Weights of a small transformer language model: 293M tokens.
Each number is 128 + 32 x the weight over its row's rms, rounded and kept within 0 to 255. Layers, rows and columns count from 0. Numbers have three digits each. The size before them is the row's rms in percent of the matrix's.

# down: layer 2 MLP down (transposed), 1536x384, rms 0.0564, rows 1081-1116, columns 192-383
# up: layer 2 MLP up, 1536x384, rms 0.0629, rows 1082-1117, columns 192-383
down1081 106:199091111109116149152140167112094138168134128100130128180124152126190131186130139169134120158104154149223098126164186087170064098146124173106143246090154135104159107158130166122162126120136161095154107137101127172143146129107161157118087114079173100075140099126099128106226130122177104084142129156131164131092115208140160143123130068116119127070134140214126137078121141155115080112087117118096118158133117121195175127074104141110096130121134120119096104159149078125165138118063142133095138165185159124087135110147105121173118160169097138128112143114098132084168142110132096146
up1082 100:082109181152103138113103131143154126089149092112094156094078130153159134082128168093094148099083166090133123151114115116150146117065139175192164145130182130121143110141216185122107210128167111152118110093130150143168129152094187111102155093170159134134139162158129106127160133145089096081134114140100111213172159177101131078101135130134116116151134097122078103214104127186159136115140143129173140184138101108117076105100129155154116121220125113150048124132093120175157053130134118135111156150043071173114156141137132122043148132080115144108080148130057178094131133139112159141
down1082 098:117079162143145169098102147150086178146111070132141117138146094112158039131216154174141108084102168111148130180151104140128130142095081140088165200130153079073108087088127093135119081118105171119056170184106111098153139108162138086134073156079069130153146131123122123104134112132073181100151110146094164141104155122116134080178086104129174124088142151123124177111183109104095158136166158041154123069117111146169171153161185106152099149100142102143169099128147139094134077112144131168080139138146147142109138115088186115154138119148071139198103081125163140117113129064120113085
up1083 089:133156167034072151117129129131131152118119107143116116177165109165207076114121101144091173096114072114143140083141147116130224104107131118141102090159139067112167144166098106109087091112107148051154199128146123112153112166139184085135147130176113175133186185156142160074092127150123182147129164156115148186173157188103089111076124187134133119115159174141170165165068119111074150117105147156160151135152093134138160089078157123210083156109163106145163062124128092118149055136066165156156162091120143137123165111129119165181186132127125162130167114090143144125105076137074098139
down1083 101:099146202041150099124131111085132134124152111137177127128160146116122074101133103140112145104164108103146098076147060138176173091106122174167169091138100146133244207119167133086063120115116149091124160161126123098145150144113132102100124121171103161113121157118136146131137139137186095114140154054135163105063149190166129109130143156112109163135159131107120132132168129127084157144123125092178137123167136163178139057167103114164150121164131122154121134208126110130153075126130168103127118133165095191144139169149115193081169213089105118157072117090130151172093120132122188121
up1084 095:116153150135157100126114150129080114101107108116129125184092061158082052142112127099149168119144166098129098093150154120120117125138131113118097057112114184108205108187125121083109106120194105155169109083186125082122189131148109145091157122161073154159149135145126106116077143082105147134110147109083081167133135110188107119076140110108110121139095105149087159137118104128138106119147150178129157149131141163125113164110156137122130175179173119126155061207116126158114127175110112193154164155131156118135076135071131136194087186086112124121141090119136133149172123190151097096
down1084 088:118145085187138166150106090125179107150177147113088094134152162139151125112099100135131133108136057124169126195059088149187125193132064162141155133140132166148121119088104153136105111073120154100142077203114158095132111142171134159115154110134117115110127144100165115140148185143104175107142117169183114164160095144091127123137136090126156108156137064145054100142163075116096176139156119053106138135125170067108119153089157101121195113122168142151103168071090166076166152124159178089154121156130189151145108120124149169103057147160183151100100045189119121107105114128142096127
up1085 111:161135161145089146103103139152153170117156116103063123116119122182172129093084130124107133108079124126137111188198139094198099126113128139169180126107115165164158143096165111054137128115081132160082132112129049116113143174064099154116146205176107138139154195136115096145126141158123070151118122127169138152092171106126121053132052109132117141070145120103123110141151151112089136096132133147151191141132094121140165119181134126078164106153117175142152097145129140128117075071112134127086137092113104138138136121103143148117125136089149089112163074115115151172059076155025132141
down1085 112:145161118205143121184188117144151171182130161136071063190138108145173184111104160108148146117121168092120171155109148126154113129099115094108143152180163092173109155145110114109116149076148179170094126115130177099096093117175150125120132145201106148104153163112117084108153136122117126128186083181086095132074161161160169098135078147130166175137128164157126103120073132135133089173093079108110115106105176088101178143107093109092096156174129095098124162124084159135143132146064057119074147165072130104149113097108137178095142157104109085180185075149122081125112127097114125113
up1086 108:115164152106042047112116115198112133096159069147095136095134099212147131082117154138101128110134095122145148123115087097074113126145091177125122095130177125144148138139117136168073171130101142056157173148178142108135117160114157149123139199155094135100146192171141157120104128135120107117140122166174158160160199097117142078140088170159076124106159134081141085095111116113118117096142196107155145101117120119128103062158112177129120125160142105146162105180076161096142132110082132175139126070092107130132176122119127155169131112089158132120149119107131171148155124095102103148
down1086 109:109098128106060087112147113171115098174124111093102159155143136168177163118068126151147146112072121150093147139122114101122104123148115116166123072156094138163151184159138099160090153098145109162196123157137156158182027051137113147101129104097153152135129146151095142151172126133074158155148144156143125158155114135151135153132107106156127183087166158196092146190084129100081092105175148104150146135084158104189094145141132127056166132113120139158163127138116166173103123149125161164122179147096121103119094113075141171192164093115156096140166127076094172149148105189092133152
up1087 102:117110109110046148141115157137142041108148097106106113131146064135177148066111139130130152118143136138139099146150100115090151121102111187084132131103080111127137087148131129107144194140161087122166163157091098124151137095094088074118114160144167155072114110116118112075114169146126105110166112097165108117138141163130117091103144195080168157114182158092160104137151146148131117093184164056122177152134158171119127086112081158101143105116114144139132122098118150142135069110106093102139107123136082184105165159216077170114208107132158110110140043135080125112118132166122146126
down1087 100:105151164079156124131120171120158071087121102074087093079132131125137170061062073071166120175121102138135138058144103195139146111071101130100156170152077107168096081085161120117136107081172131073128135107134158186074146105072136123121167102102075174102105161185101146123164126088107116142104128168210098139137122101159146165092114072143121155132120147115157098156152139086109083107111121114152165088091167119091179169156165142057173196086098100135156155114140133149139145137137175155140088122147122103139105183171094104132147156103120096149072112096064103174132155134065112254
up1088 101:078124092124126110127164079168092120108101121115154109176099148086109149108100172141153139123113134124149119176136115066083141134094141162130143141188123127122146162192164113155099087145075098043146181143131082115127095119131085105105177148148101180126161123127130109072084102152108111124142139107186096117103123130096090088134109143130068078068154119102189142126103059143154116103139133162122092117157118120185111141131099166133115145130109160185154136168188074112138089150132215181158026182114193166155147222087137109123099080095103118138094118175118102167092110110111119167
down1088 107:147063086185120109145083113097177184154135157187171076160144146106157172149124137120186152099127118155099136153179126128122138123126181117162140076163115167124110097151107145157137145092136187110134095130155181139159111070083096173129101122105146138157159132154114150146172171122137173171115180141106067163145138141088090115137141123156156130132142114083157082171156141126169125120137160148087173125152125125144135106160177147093123113073098121223149120143138107138165170107169120107140093170084090153137197095129116099155163131153108103168116092143166131110096131119127126136
up1089 096:138130194154125175123114136188145153099096102072129184121096084148190170130091137100104147103164165155137126187135123126150178102131139100164120054064156177125168112183152110165137165113161120123113170090107145102165126163081093157155111187137121124073135142104128146143159173116064118101152110063085097128098151121135110088152084117099149176132132160086066092101100168106065122133162144065202116131081091129084120133093106119150135171075179166135048083159132124141123101144094148130080097161107081193167088129166152200089108171094123086088113158139139210090057115082128143099
down1089 091:124158097215153155156065160163197131165108193123104062115188152104189122079121110101160136099130139134128193159147129129095072073154107178104160098149189158101131139140172208116136171118119121156144120108126131180141191165184108129096101175137148164120119126093143152137135111138138125157116160186087125147145169138144134112111111136192097140128106131097113136112145186081094157167092079138091076097176095066141154176157126071159103123117158104097144165143073113119169193103162086139128086146160153143115131138123154106127138157186118142186115114171100151159107092159122144121
up1090 102:108093132122056106140140130132105114154087106139194081127084146148133099148151113119100174093147085121147089179161118133082165135115091106113090144134085127088149133159124129183126154123151120094162184147146102125168079167116087148146155114163081157112147114118141106110122131140106174157121142150151147119126126101098035090208120155070133111109110141146098107118136144140145132128145136159193112156141121121125095129153091131139128119176129174173155142194122116069148095069134080150160103116087180132129134131083083182136138144066143097080119131136198154124118143077119141120
down1090 098:116115092148084099146131128077090159156175127086159111144119109090076173122133096134092133159101128146151163206124127179113086123134136118141113164167189102113145110116144208190149115149138158110105118122126129126134116093092137128136093096155130141135153169096144074123129099113085174164086117152128081119105105099108134108085128146090160128162096148112165137065119127132129190127112100119107090183119147040073131123095175130153116110125168141160122206125118153082207147192146157135168052173112147154140172100090112135189126084122147142125127100141119104123112124125180120133
up1091 098:069066160077111116081093142087110154135127046130118093152069128137141136045061127157084115114142089102111168196109118090127111095138134130137116058138165153122177133113146127160150130107136088091192178159128120127124112115048108119136167098179111164159112110102133067115086155153124133095205165102125090143104157154109066120127124158040117154114092153113129134104121102116133118047187150112127128118119107105165114147090141123081121081173176119125134143123130103129122063099075169159120136175107161151137134161136171082085153132100142114149112119056099141104117117147119183177
down1091 094:120103077143154123127134118130151145137105146157075104126104128151152155117119129171120112126149070076180126130136167142118159169151123178122128141142120089178092108103071210222155090152160083147138075115135110151117199134156145171102086164116086168091150089144105129192139141129174082154140117114210170152121075150155104149120105114148116161084147106114162103150131125105127062162161117129133123096136073134159135051100070124141106141084084115138091105150143149112073146127070101130137168093130138115148122136092155151097159091110064109109151121168107140181136143125224140095
up1092 097:097142127113114121111120138140137111121148087114110105147093160149130069165159116106054119077118075113150107165138120090151134119066162156068165079122105129100189147141104148194097147123143088118159194175136107151123078142117129140111207085106123182092135129115112135119137205173102139092209099134148165132132129156135096073091119151106172134180098109155152173104091169159142115106134197134166114148127082168138106037142085124156096126096153154179156095130132095125165086052125200158095095204125086132191155141112136156136181180141127097129147138128072155083112111168104182104
down1092 098:137163146103077045148083139105140109090122075163145139156138079114132136080159136145133138128135147164133184128114103096106105104086097175143100083206179169155119161138057185161081138188165222087112148140165189108157117160147139123100052133110144157131146115142111177151163112115081139082136128159162102134154180116149115145094128197135130121145160151105096098111121155144128166103151177106133094112129092115080150115140060152145078058100182112116051140187141108107153099148153165127130153144153106055074161099144090125143150117117156153091071118126129144130125132115087123104
up1093 105:142144163153099106111067106144098085124116101131132130176155113151124096116103126154128109113148149111158109155093114133099126133125121148119138138091066150115164136151142133103074125113175065151114150167107208123171101132072122121074163145162108174078136097125055113117078144175116125115159159089182100109131155098143149094156096124116110154050173091122188191125072120161137158095190148096111143175088138116169157085067145162132063077118126091157171136092075172161107088097104157163141107203120132183032134117140100199155139132115049128053150097140126164148109113148151131157
down1093 100:104179186110135088139162152120128145083130123103101121153153089079097161186185080108130143140132131118092111184130114181177154201152088073149089112072139134163118145170160155121132097158111114172161114100116145116172107136143128114112105088153128096054093153137147175176149045103139160088151175139127146128131175131067116157188138143140110102128143144174157145168143103198086158114076082077124128082101098151104140137194144096056112121158104164120090060112167078128104116083118104108096100135169092105083099146081111099151183149117132131127162130067146112154119180111114132151
up1094 102:128113143153124103117128138189136127156069118101069112170155110145123136086149195103170150110168118089136090061150109112130134115086134170111124154121143162113137121160107154140140131165138083114165109155130178109170066107166133099117139087154133149117116160068118212098176067122152068109096061092152061179110206121165068146133129159110111205098236156090166118141144128151126161114147120116102162173127118161099210084187140166155138116116152087135131111123079129164128073154062100165080126077148136158077173150113050164195156062127173127117139089106150105205147155104159113153
down1094 099:105107096090146167155128150131136105189084133160141082113190079081142153155091133115156163170178121137082161130156131133148120162147123120111128143119050078077116130083032163164166118061097148133144154092124138134156127119140189159167170125118156129083149131103118086136160137161096121145125113187136099085147186128095101150153087144157132158113071168170112122141089094104107147083156120077111131207094121146147144178136146098141133169133138136099133147125108149085125118184118096083116159149153142095226167144129131149099124129155077124162141134152103175139163147091107133186
up1095 109:130159183143060168117108130087108141169106123111127158134141105170138109068159126084112148095120131124163160145140121130180118127119051138162086130156121122117133097125149152131127132068110123140138112149171104124162091132081135126087125144221111151192141203127134097184077167093097125121150096081117089141153170174056125107162120128107171095153190131118157129191111082134146149090133099089170092174114123156130140218128126151145160134130102187162193086141179090126176064111130130138097097123095094173147106190092087147117071112087133134159096094135144165142138109094097059075
down1095 109:126089149105151163171153145108186128164129104112125147132131108157113055165106126074131128085150104104169104125168080127137082125117148139167088143075134148149136123116043164078142092096131144183077126131059128116141106136169061071152100197111118158139187123107083117182149090139099079156156093151129105139075106162128171145170148117074136112147125174135130165170140122137156174142129086171096111071137120139100106098108116092119138171171104121192144108085158131103171145144106070169132099178144095125132140151118106153107131156111128109130119169110125185119160116079155095105
up1096 080:084152088116165083147127118159153154191108089038125122123157109134143118136153149080148184093089191068147119105133118130107104151105098117134128159129189121068160104082120106082175133107150137081142146168158151138191161129162119137121154111127140182138063160058095089103089163063145172124115108155132168159173164188150131143158111121056135092125207159134125126143136133160199131125133144144108144099141123167108099130138136164110103140104128134122131112149179112114153121150095163136183137172135129130122141107168122160131105096080233096098119092175067098140170135127142085158
down1096 082:091143162140152135139156165130108158218074158115124104110195127049162141104167122115139120133156162108107131124121108109072069129114143120118138163155121129206127107134107117146103120155161193127116132161102115081069069104160121121146130091113173149075114112087061115131128145075184103185131143165126182131142135163063109140188118082092136075130128134190078131108147137150194117147151094095088114170082146143098101113155119095058161150080121119126170165130066095119186113154091135048205099105123107103076133150152113179152067102163166099133096107158126173145163162161117135188
up1097 097:114138105145117136103114121107116163125117105118144105111114143119091110055083149149108135116124128101117059146115092101100136093144077136181150098161144136165148162155127111113152115094203101136140182106067160109161138098099153071114139097191131172089131149149105111095108111119100161122140106091093065201132147158091133121120104192060148185087169171112161138099099119134154110128097112087152130130115134150142181139109083161097098116123131154147087115138075108105175080127073154140155100149098123170063107101114114175073136188094123138142113137127107103132098160130059142152
down1097 097:115148129129158155151090167114089147134166114114120174161134083121141158134119111096090099073103116167105088097126117190112113117156155095108183110143143140100088081160159143042093149113119090120162071113090146112162156096114141143134134107139122131116137162112105022104150101058184163092110120115119037148113123136170122098160171126109081115081171129153113175098132087168143146166112133137068130068103148117095187184113102114147135133151131057111089145141136211112109141121124113117122144107144164219120132146179140098102170120092156130105123094145140073129129098112100100160
up1098 096:142125116093086161146091125093143086155119112096112168078144144153134134126102172117142131111149057089136066173110091037125094120129031162150183038143103144128138155099122099131140112126093147143132209192057077216170155153137122111167156169161099131092129133127113086110099172079074153149130101125165106147109150133124156078154116161088140151071129155086126135124127099125107095136090080136156168063104162132106132161099077118110131127195100108120126109159052126120114116146029130144178136121110147155124160071202101165057129123083141133119087109118151110171099065094125117143
down1098 093:148173053078171161126127122153074105140102155149103140129087081157071074086130156166062139116092116148130117154107151080193119123116119124107102095127132129124111110125067138090135118123138129124142137129094125143199089083143136098114118148096163054139136135108151121159105142083110086122098158122120105164150130156143085118135101096146102141155115152148123132150183079117153130101132161165110162172114139144116122073112156108116101112173131148091109063115145137094098170134090185186077144138177114101141161108120120157085123132140136122117109135128164142096122085096087130156
up1099 072:063132157071084069094038116104140144119076121107116166159124145134169099117096130121100161096095143132134135063180142119097130089195112123123058161099123137143162114110147148061094129102129113088149131163211143089175101128072092133129139129166084175136138150090105109079142122103078157166166101097139109163186167096145141088102171158138085134154186166144166150103097202113071094043116123114153221122190116169129141136139151142154080103200146106138129097175171065155172079103063135146181166121103164176065167169137098183164134160103143164183095118113120132161183128121131153131
down1099 082:124144158081014096092130092133109125112126048137115179154153123150154135165113146094116172032128142058114099106159145107088203109152176151185143082083102129126172105155166178105129148118120085103176146169119167109114153150073085154161164150118085168108162166092131099095131103145079111112160074090135109122162168142159158123095151154098138159144167126121113094130135164115097105041155176088157164147160123162164149131123071156115133089115132140175150101150131112146136043126117158164145119115132164255135166120135114138111139142070134188200112114124105124130133107099082118128
up1100 083:152104110126039143098122118143179157167104123075133168110115158163103063109093149138113136107130134151183132154110143135148121136090205159157120086158189103123163180132136135129087162131087081120124186100133185162187114137132053178135109166154070153104083188174111159144139190129081108113174116113181079122104199120093074098076143133073137129087173110074163155113106098137165119121148149098216081132089112146091151113158119099125107156063128142136137123191112141159132086121125195144174141095096111129150129139124100169124142143118126116131108129166101125149142107145090129098
down1100 099:111133115098039133101126129118164118168123050119120180137185093143174125169123127121094161072158134086172103086128077098152114075060219148156103127134119111145173143148169138161069137084119083110150121143115183111141155141144137130154087138110077163094121134130135143149195172076137151119159103148170154188109189153181097086152170166050087145164200171158119094142118120134114116132145159138162128121088101140125132155142078130181103156139144108136088099154171108122116101108049133107143132095126171184110146139142122149117119128072141118120118130136165139150130082145103128103
up1101 087:128132155075111088089086119129100136184102061078074123102098121154105077116069171114086156111151113106161067068113140147132177100153177174149121129040184183119183092196147137075131119115119084101092117116143197118105160122118136090142108141172103124147132143078142134101124137071100075115176131133129097216147138134140121093124142154054133155161154099156087133084130146087110130058142170146129140118134101114105144086191176144130129114178158076148121114211169142177189091098067108166070142143146069146098124122129076176156192148102099136056122112041088124147148114122149092063
down1101 092:142171131101068117088129125164088110118109104149110130154174124181126133094063168126125176123144147098127089104134152100113118099154161125180088142151138112162138119172108132084183159139146074134181154156146177111083112140107133186082106145128120127096130143130092147147140111136103134081143144125087137180152165180194116124062182117133088174140169132104109153091088121120131113093167179123089181123100090165177109157104148168101133133110176080176118119138162147134115146096085167127111214151126121191091172080102088112122144134039124106097144036178106132175135123093113102082
up1102 099:091172109074055148121116124176168154071097108178167152071132070137150098098116098125083139124127090120170125174147165105133088098166063155133120118130116063120166169124103108112099102086131129143101227126111142162128157150144144170106117163156077150131154134144117101091081110151067130108136162126107085129128112168073138153120122129092148121079136101100152130174117158069109122087121104079145138104126107125185141138082142132136125133135172136127137113111175113123085117094059099128091134186135120200114101130099155132133113159081104167117172110149102150104103097124059128123
down1102 104:160132130130136053086093131160072164134102091163101171114146165151097125130108075125153177136104165141094117156122128130116131111151137097174098109178154097162137142132124110105104116095072106083162063159124128143152121117157167088112175100150113110096175135162219101133121162097095131101082135128132122114125140134151134131090181169105174170130197119129142089099129099146181138133114164110210154196125109156089128138098129140144091124191178138110146150085160099116110145152107134161140120131153136148089080126093094142131121100137126165106103176112085114151161072105116105141
up1103 098:199165161086133138107136071151063086100140116151197131116123127128123134142093137056094135104128098120138146090130162105218200107119073148106161073063158149107148133161142137157084124071150041136122122178135185141152109121161136133111124212139124119112136181100102132150097127092082058155200124119122113154030100119096172113110111136057144146131104151094145166134138103095125100119096134130157118125088101128130165094145123200101113130132107132127090097106051183110164117128086090122113155131148130142122146088122117134129134147070128152120102154088137183185146160157104093109
down1103 098:125145113092111113130111100138073093177120154129137093116116151154151135109156148156159080101214132127169181189116163105189118092165162173094185174113213127107113118079184107193120170183129095067073118143157110106154112150168116100084094128102120126131142130157108136155159061189118140146159122144125106137046083122065143116118159085141093146141095146130136116166160103158133142115080090081124175154090155159083145129144166097156074125073097104068117146149051103104164164117076186066126111154105108160106134105129126146144126141100060131118151112132080106147115119131096115090
up1104 094:171120138179055102093118117159128112110136108169108146159107146130110122072140139174100134154150136123169132127102161076122140122124136171141114120203131145145168135083092098098160200147138118153100116132140110122137112107164145155158112118152158161153129122140093114058138113118080112143131137144143046161106142116055087136140155149128136073127144136075124157069116111131178131046127126113129122104154085041174190112153123129156092189109103118166204116134111106204183100147080199150135130113088141177096101127095142093189187163163094123152142108152139097173105061102167178077
down1104 099:139127106159167104141098155157142153166055150136091116158072125130105135106105141152093139147157102186108058112189134146172171102112142130146103192156162125097079134127149119096102075109132202166132135148105144126125060147132201124179119139109112128123158124120171111127136155096168126092153173136118137093073177104169103129134191082117072130127167113104131160191092135098145128118144177107081129141140135120074116054124147212079113131095159106153119150094127171156154152127124139129206138085184115115165105161141111130109119165152191198084164138147150058098131185119109099136
up1105 103:181170145150094093159058131135145141152114108125144114128139140151211104113144122109119138065135135069132093169142094088140113107168133160129170159100065123095145113084126133145144125100191133184137149139066153140188153162090141144152137107123095168062177151076096120074165149113133121137137084172117143153133124153092122149145095083105135163093141140178133163121116136129113129077155150114170125167166092114127183138107112110064100117168084182156117116127095096145153120099122083157097123172087117127086110121140181133157116126094132173109125135146096202144130101099109095139
down1105 097:086169098140111082153220153105134123138152152106123140146141085065123119175149081138099127062034196144128095084168141158090147118108129125056142106147085138132125101120102173119103154146107105101141075038111102150130149121105110146178093092109112131068107135097133149115153104155137102128135161163106087120135104139168151147134131128085107081105123180142155149074168104135070109117130109095140142148148133072091172220137124142182127176147123115093090130136125143125156075158090100102114144125141107088170137109083104098197122117129116117092165151164155162172165056106137107126
up1106 105:153141208136122107117091140167151179110122125074097132102127155140103155106097168084120126064147113129133074135138129120112102115085145203094154137170132130145160090122154148130133107106061124106156161132120164151188103157088072188108132123108144109135125134102041134138128141137162148102159135115122066152115154135137064051157102196074139171102120109123182159105101106180146134069104099092140129155140130113142157066188117135074097134124125135118104153098135070131108040117093184202145087146085232179057157099142115154163092135125109103135124097135118104142085127106109119137
down1106 104:049137076130148134110140147137153149102104103117169094102121148090107083132149178167145124109119114123160156062165152170140110053156147137130159104087109081096087120130119132155140136141101070132137129138160154213103080172098071112110198135176100104139154081103175126202172117179180100145175126149133126127094078113065114180092119123123084126203102176101116179157126132143139117168144062191102134078100127189173119211091153117088136118132128149159132103154166228159072194156100112127149149083098138070147163146150156184150145080151084127123149161142175160125132094099131083128
up1107 098:102129108100118140084102138120161155124131108111091207190173141131159157120101151145167131071116135119144114150097118109086123115123115141147145097094100183187191189121179119151094088090150123081178140111112230134191159138154092168161174138105113177122081105084069104089151092129088123121143119114117116133140156116162122151154087140135122195080181094086131116077105191134141122054160112085167138172179133133138131125089176159105068146178143090122151136123139105199111077154034165206107111202131094135160074135197117096209134186121126153119127113072110159134103108159113126175
down1107 086:166146128091102088138162166124121123112097112168158170161128089163101164115121093138136181087124153179156114132136130121101153090111067096161058088091109151190130121139106090139139147130179103064127194162109169158191093125137103175090079161109151119102103159140126092144164071158115100148124104174049115144130112103152168169092078129107211111094151145130142128151156157173194088150103111117089119166106108126101138127104160065116079083119132133145081103135172168163123110168067118078128106121105172139101111101139157108188153142167160087194173151147101103108087157151137089155
up1108 102:176156140159051168074104135170160102106096124161127122155160141117161130131058115129098118133087138174089128101122111105184187077170132134103115132147114153104164153111137093128120154128173065122126093136166093161160133132196110101092082125117145149093100139122169154112184108094153114086145091124142127133102170187159087138108164142146148063130188182096149072118119166108068063091150175154122109104114072191174111102104092135141120114097123116145154051129137140181147126148079135132145092100157106162140094167216111106128158157118129106147107102168184180084135180120096181165
down1108 105:145138153200138156130168155204136117147151133133135125083108162125196147070092160152084143137096103167111141210172150152193101121089114167099170138120111047154150093122134101132131178157033123126164127152175193161100146112162124098176115123114113133126159096153147161180140121113163182110156121142118126162114126127150066141110155078126171189092101151153135117144092050133107171127082092113128159136133120148109208167150134102069150119075168113156137174126105132121147094113138144141159162095102078127098127086117113159089122110141152199140117079130124099174119132147172114134
up1109 098:124140137120099132137106124107129140151058099090108123154125128149182136114090140213059088093174091132141141105113093052097159122110171169088196114143180152154147153057135151212113145126128088131127117167078175103110142194148152090171112152170116197067149138146165115083128118172119120123115149126171116138095198135111154142153123104044091137112146130136141086149114099096138125135183220111143188100130109117162179114130120107171127107126067154105152149096133095121178102048091174127130075145154142150136085108115142162118149094124149115114171117096116151185085056110079151116
down1109 102:101156090118182158146097134156127162129155152073045111135109175094169115188140255142123152143125112150128094153097150121108082118102114112087129151115105165166181128152100131149144136104117123131117124122103181130171150130149162137104119143141177210088170149082131201164158106083112083141106111107103122112185127166139133160127169140080088146191080069151114072153128118078092156161126069117099204097044088163176149081068145138105202163114065130175162121170126149097155128093111050157148152144177129148064160137123149139145163071148141091157142139134124158166120190130138124098
up1110 100:152153175168138113121096146109100141084089084130131196165101084171243098099146112157099141117163108087110139127141063083075086120169105122113115078150104095147147138100155151120136208102143090089184114105181120080171118160156155094105131123156086119132185169114184137126090132137074154116130061081122112179154160139116127126166111105107135133103154092139117108144104108106104163111204139099154155138162138157135117152086111127132116179146143131136141117157125158165165092139126119163163152166101075186140112170146122133158184128072167148164107125110100126119168044107142085150
down1110 102:176099155225087121104097166164126142084111104131179180112096118095092108117143092113154080173071128151072128141160134144109121098119144138163149101159127180136093157126170104146123167128174102139076180128137153190146150140174118139147132161103108107128149061111124091120147148117089136094151121166169111144113124118124079144146152086141158117091218143127104087164133110144115170172111096134079121113119101087090173110115160136086107137059095187132136127137095228123112148161130146187115122122089160116147180158130134164072124072165062160163132149137157151202084155130126072122
up1111 106:074174137116073130144104143164145013136057115103162157114133165184118120089176155109080139100117077118140130113117165104166113115082096185168156126155138066120132150148190086138056123104100077135118180130142113161134139160094127145167143172177076142136132148151146135178107156144111140098168161123144129153192152141114087073112097172118165129116107128126122126128105084139107164139126126155144158164076134077042118134170147109146117067175166074183121123138044076091140101138087094169120132162152140145112134047133103142120106094061136178078122148082136195168098145122143125091
down1111 106:162111169172105110131099170142119092176108097138144149066133144092112146146129122108139141235089101113156111114079085099112126152091185118123088181099124132065165132137115183149123115147098110148128161150139092114084080114094111106159146150074097097134124115134135163075055109107161146108138114138175136123168157136135099089163123131157116124140132076115118102127162117162091177163190164129140175120157140085134136092111074117121138077104124174121131062095127097156108103160153175133155144136090127000126155065093106093170106192133162119094138141136107120160137065134130140117
up1112 105:137156112175111075132119147150114135115130099154096135138165105140111157077046117104184151091092108127112120163126131112090162095112116157126079126140135094152137134132135090115093138087079089159086146188146119109140148125114147167065157131130082107111098152124100123083140155119095098130122143153142109126188138097164102098129054213078082097084179120125148134117082121172136074108084170095144170178075109133098162083132132136085091165125115138128149115213081144144108113126061140184180155103103128124145163157197078175069159165066136174133124086134091163175141170124144126154
down1112 102:096132141118182092110131123134150138132082131079118115132102109113152107156130124158125094168117117179109154151144128157130082082093075054167090214120155163108118078090084173185147171141146113221199067105112147212133119165142125140122150114178143040135203105189194107081180153129126084115139127127078160101056136175149120150160128126124168109125107183158150070085177082074150166142165158114152134110150140121150060105170096117085141165143122120082120151134098128102183157128134149154119159140122144205070131153079104119160163128111100119133156121137182139110189149156120123130
up1113 104:068115149067128158169098173138123134133157110086103106129152132133128091081078158172098133060140115115178149143148115123145128140123183129096115098119087121129143176160235170090151098112100119139160204172134155128136118133088166121116133120182116210102156221101113149084073111182146142149126159167136136154172141138121073115117144153124154119096131134117154165134079126113065087067166197143118100160151165109130167116090131089113101125082071144132122142101132135111124115093116181173170151157142166153095137148139160137159140156108125078097140129103144157133116129154137171183
down1113 118:153140127101145133143099099123037114080145101147140172121151145085160135098164125102122163166153092153131125109123119224133099139200148085176093172184086120115122132163140092078113112141116105139091165109096205053125102122084090138116101069212121110147104089090138080142148150088153148148136153069101061142063098195134125122149133173081148088114146102124162128089084122187169151151099191134080143108125155122184113139126106155120145074138125167167138106084160149087184106124110131163151063140112092176101127136096108086134184222099120187094123055151126124137106116149100119108
up1114 104:126149166154065110112064103105089133097067096122144184116121089192146111054083105160128117138120109101081130146103089170116176136156202139146124144114135103140129140123171174176132217133136106032095088127239137116114106175070171157090117117142114136139127153102146162124129159111083110140189118074087109113121133169081100123168162093121151134121107149106154119171133109062125146110134171109208142134170111115129123115148117125107124118169181146222142147187129144118165130160129105129167062118116100169105061162131111130060134127098170111117061116149099117099154099114126122116
down1114 110:106074128181119121185176079092164176119105118048164124146127114106167073155108123203162149099121093183103152127057186160141127124106125145144147123114085150112105097160177134171107131070189114150112131133104093147108109147145141097087117134112095059135180128097100086059082137028150131088140209133109062109050103128070139192114117072102118083173080150065115123140120160126134140156089085078197118144153149095154155146101128151112143161139138150109173151179180156153124061187115119102124113112127177145106101091115092119124109145141158107158106154166126074126135149155079104143
up1115 104:120176127105115166125150164214106150124109107061155076152129091145102105128125136102019192111166097154096112131070071101137157116135135140146173153170055121051199077138102108101068120081100114172122144183162137107202100152131128152132124082207160104099164150114125129137102095099091151128153049146142094145115139167106040151126113135126173152097119095111145115091059122103179134102115128161111097170133104177097113146129100143142110133095113110158151098184184142180145121134129119159035128174131139144062106165097098145105165123097103168105123131137104176095077150114175130088
down1115 101:132178134087142114106169090150184130191117144122160134123142067198128103062140149132072085108128132088105127168101078158146128110138118121158096105160109123127103171161148101168091086145136138108086146166147133112179158081160185121164085156153160135118157116163209157095142082156167104130057160099124085108100190142107156144127068173094117156109153089139190182127118170119102110153066144123148112166130089135092116131091113090179178125130146084121094130129156125133126087215131127124120118118153080135179139101153148153131114173150111122147108114160092094072093144098136160119
up1116 094:099154240177102075091154091222074112132096084134148152153121077122150121119159105133107138119167150141153134166148128105107123073125151145141131124106147140098142147120113135142101168144118079114137194185166120124157072167110132105069150120133143182126139091096135148122166121086088153110138101137113123159132148139137087105072115158150107113138104183102141145163131109109114146104102112056135151147103073152111188086095145126097151178103124118155106075122126084107138124118122158143126117151097074195079147114092125089196126109100172082132133121093119145086123157140158096085
down1116 091:093131200146133167125138129103159084119079167175150117135093148151095157103135084114048097115189092108082135170127122092145149104094117185172119145144038136109107142154069127093144071157141111127145157136164163120175139119142130154123129135117090111077118081138095171211143104112161101181114088128180117097124124173119155164060208115138076135127109113145106088184086134192171111159052080137123102104096101155156183150154112184149139126142161105155104190141156116174164102203101088123179112142084076148210091115161134166123111159146125065144219150120073100083103159157109143101
up1117 099:121114148113107104142146170110126136157112097066119138093106151190121174040105166191111072098136113075184153095140144102149112114181109133133119109107127181128154157096160108137127176147086058098081107121152110182124151110154107118145148149086128144169131150132161072117110135132122100100167123107084098146078124135116097071143133149087053147133137122159111140152133062126171183109080153078089129099115073100062177092172158114132136124145159101149174101154083132151164090143159093178095139144060141204072162109146144073145167143126165174115081122108130122176092090158190133129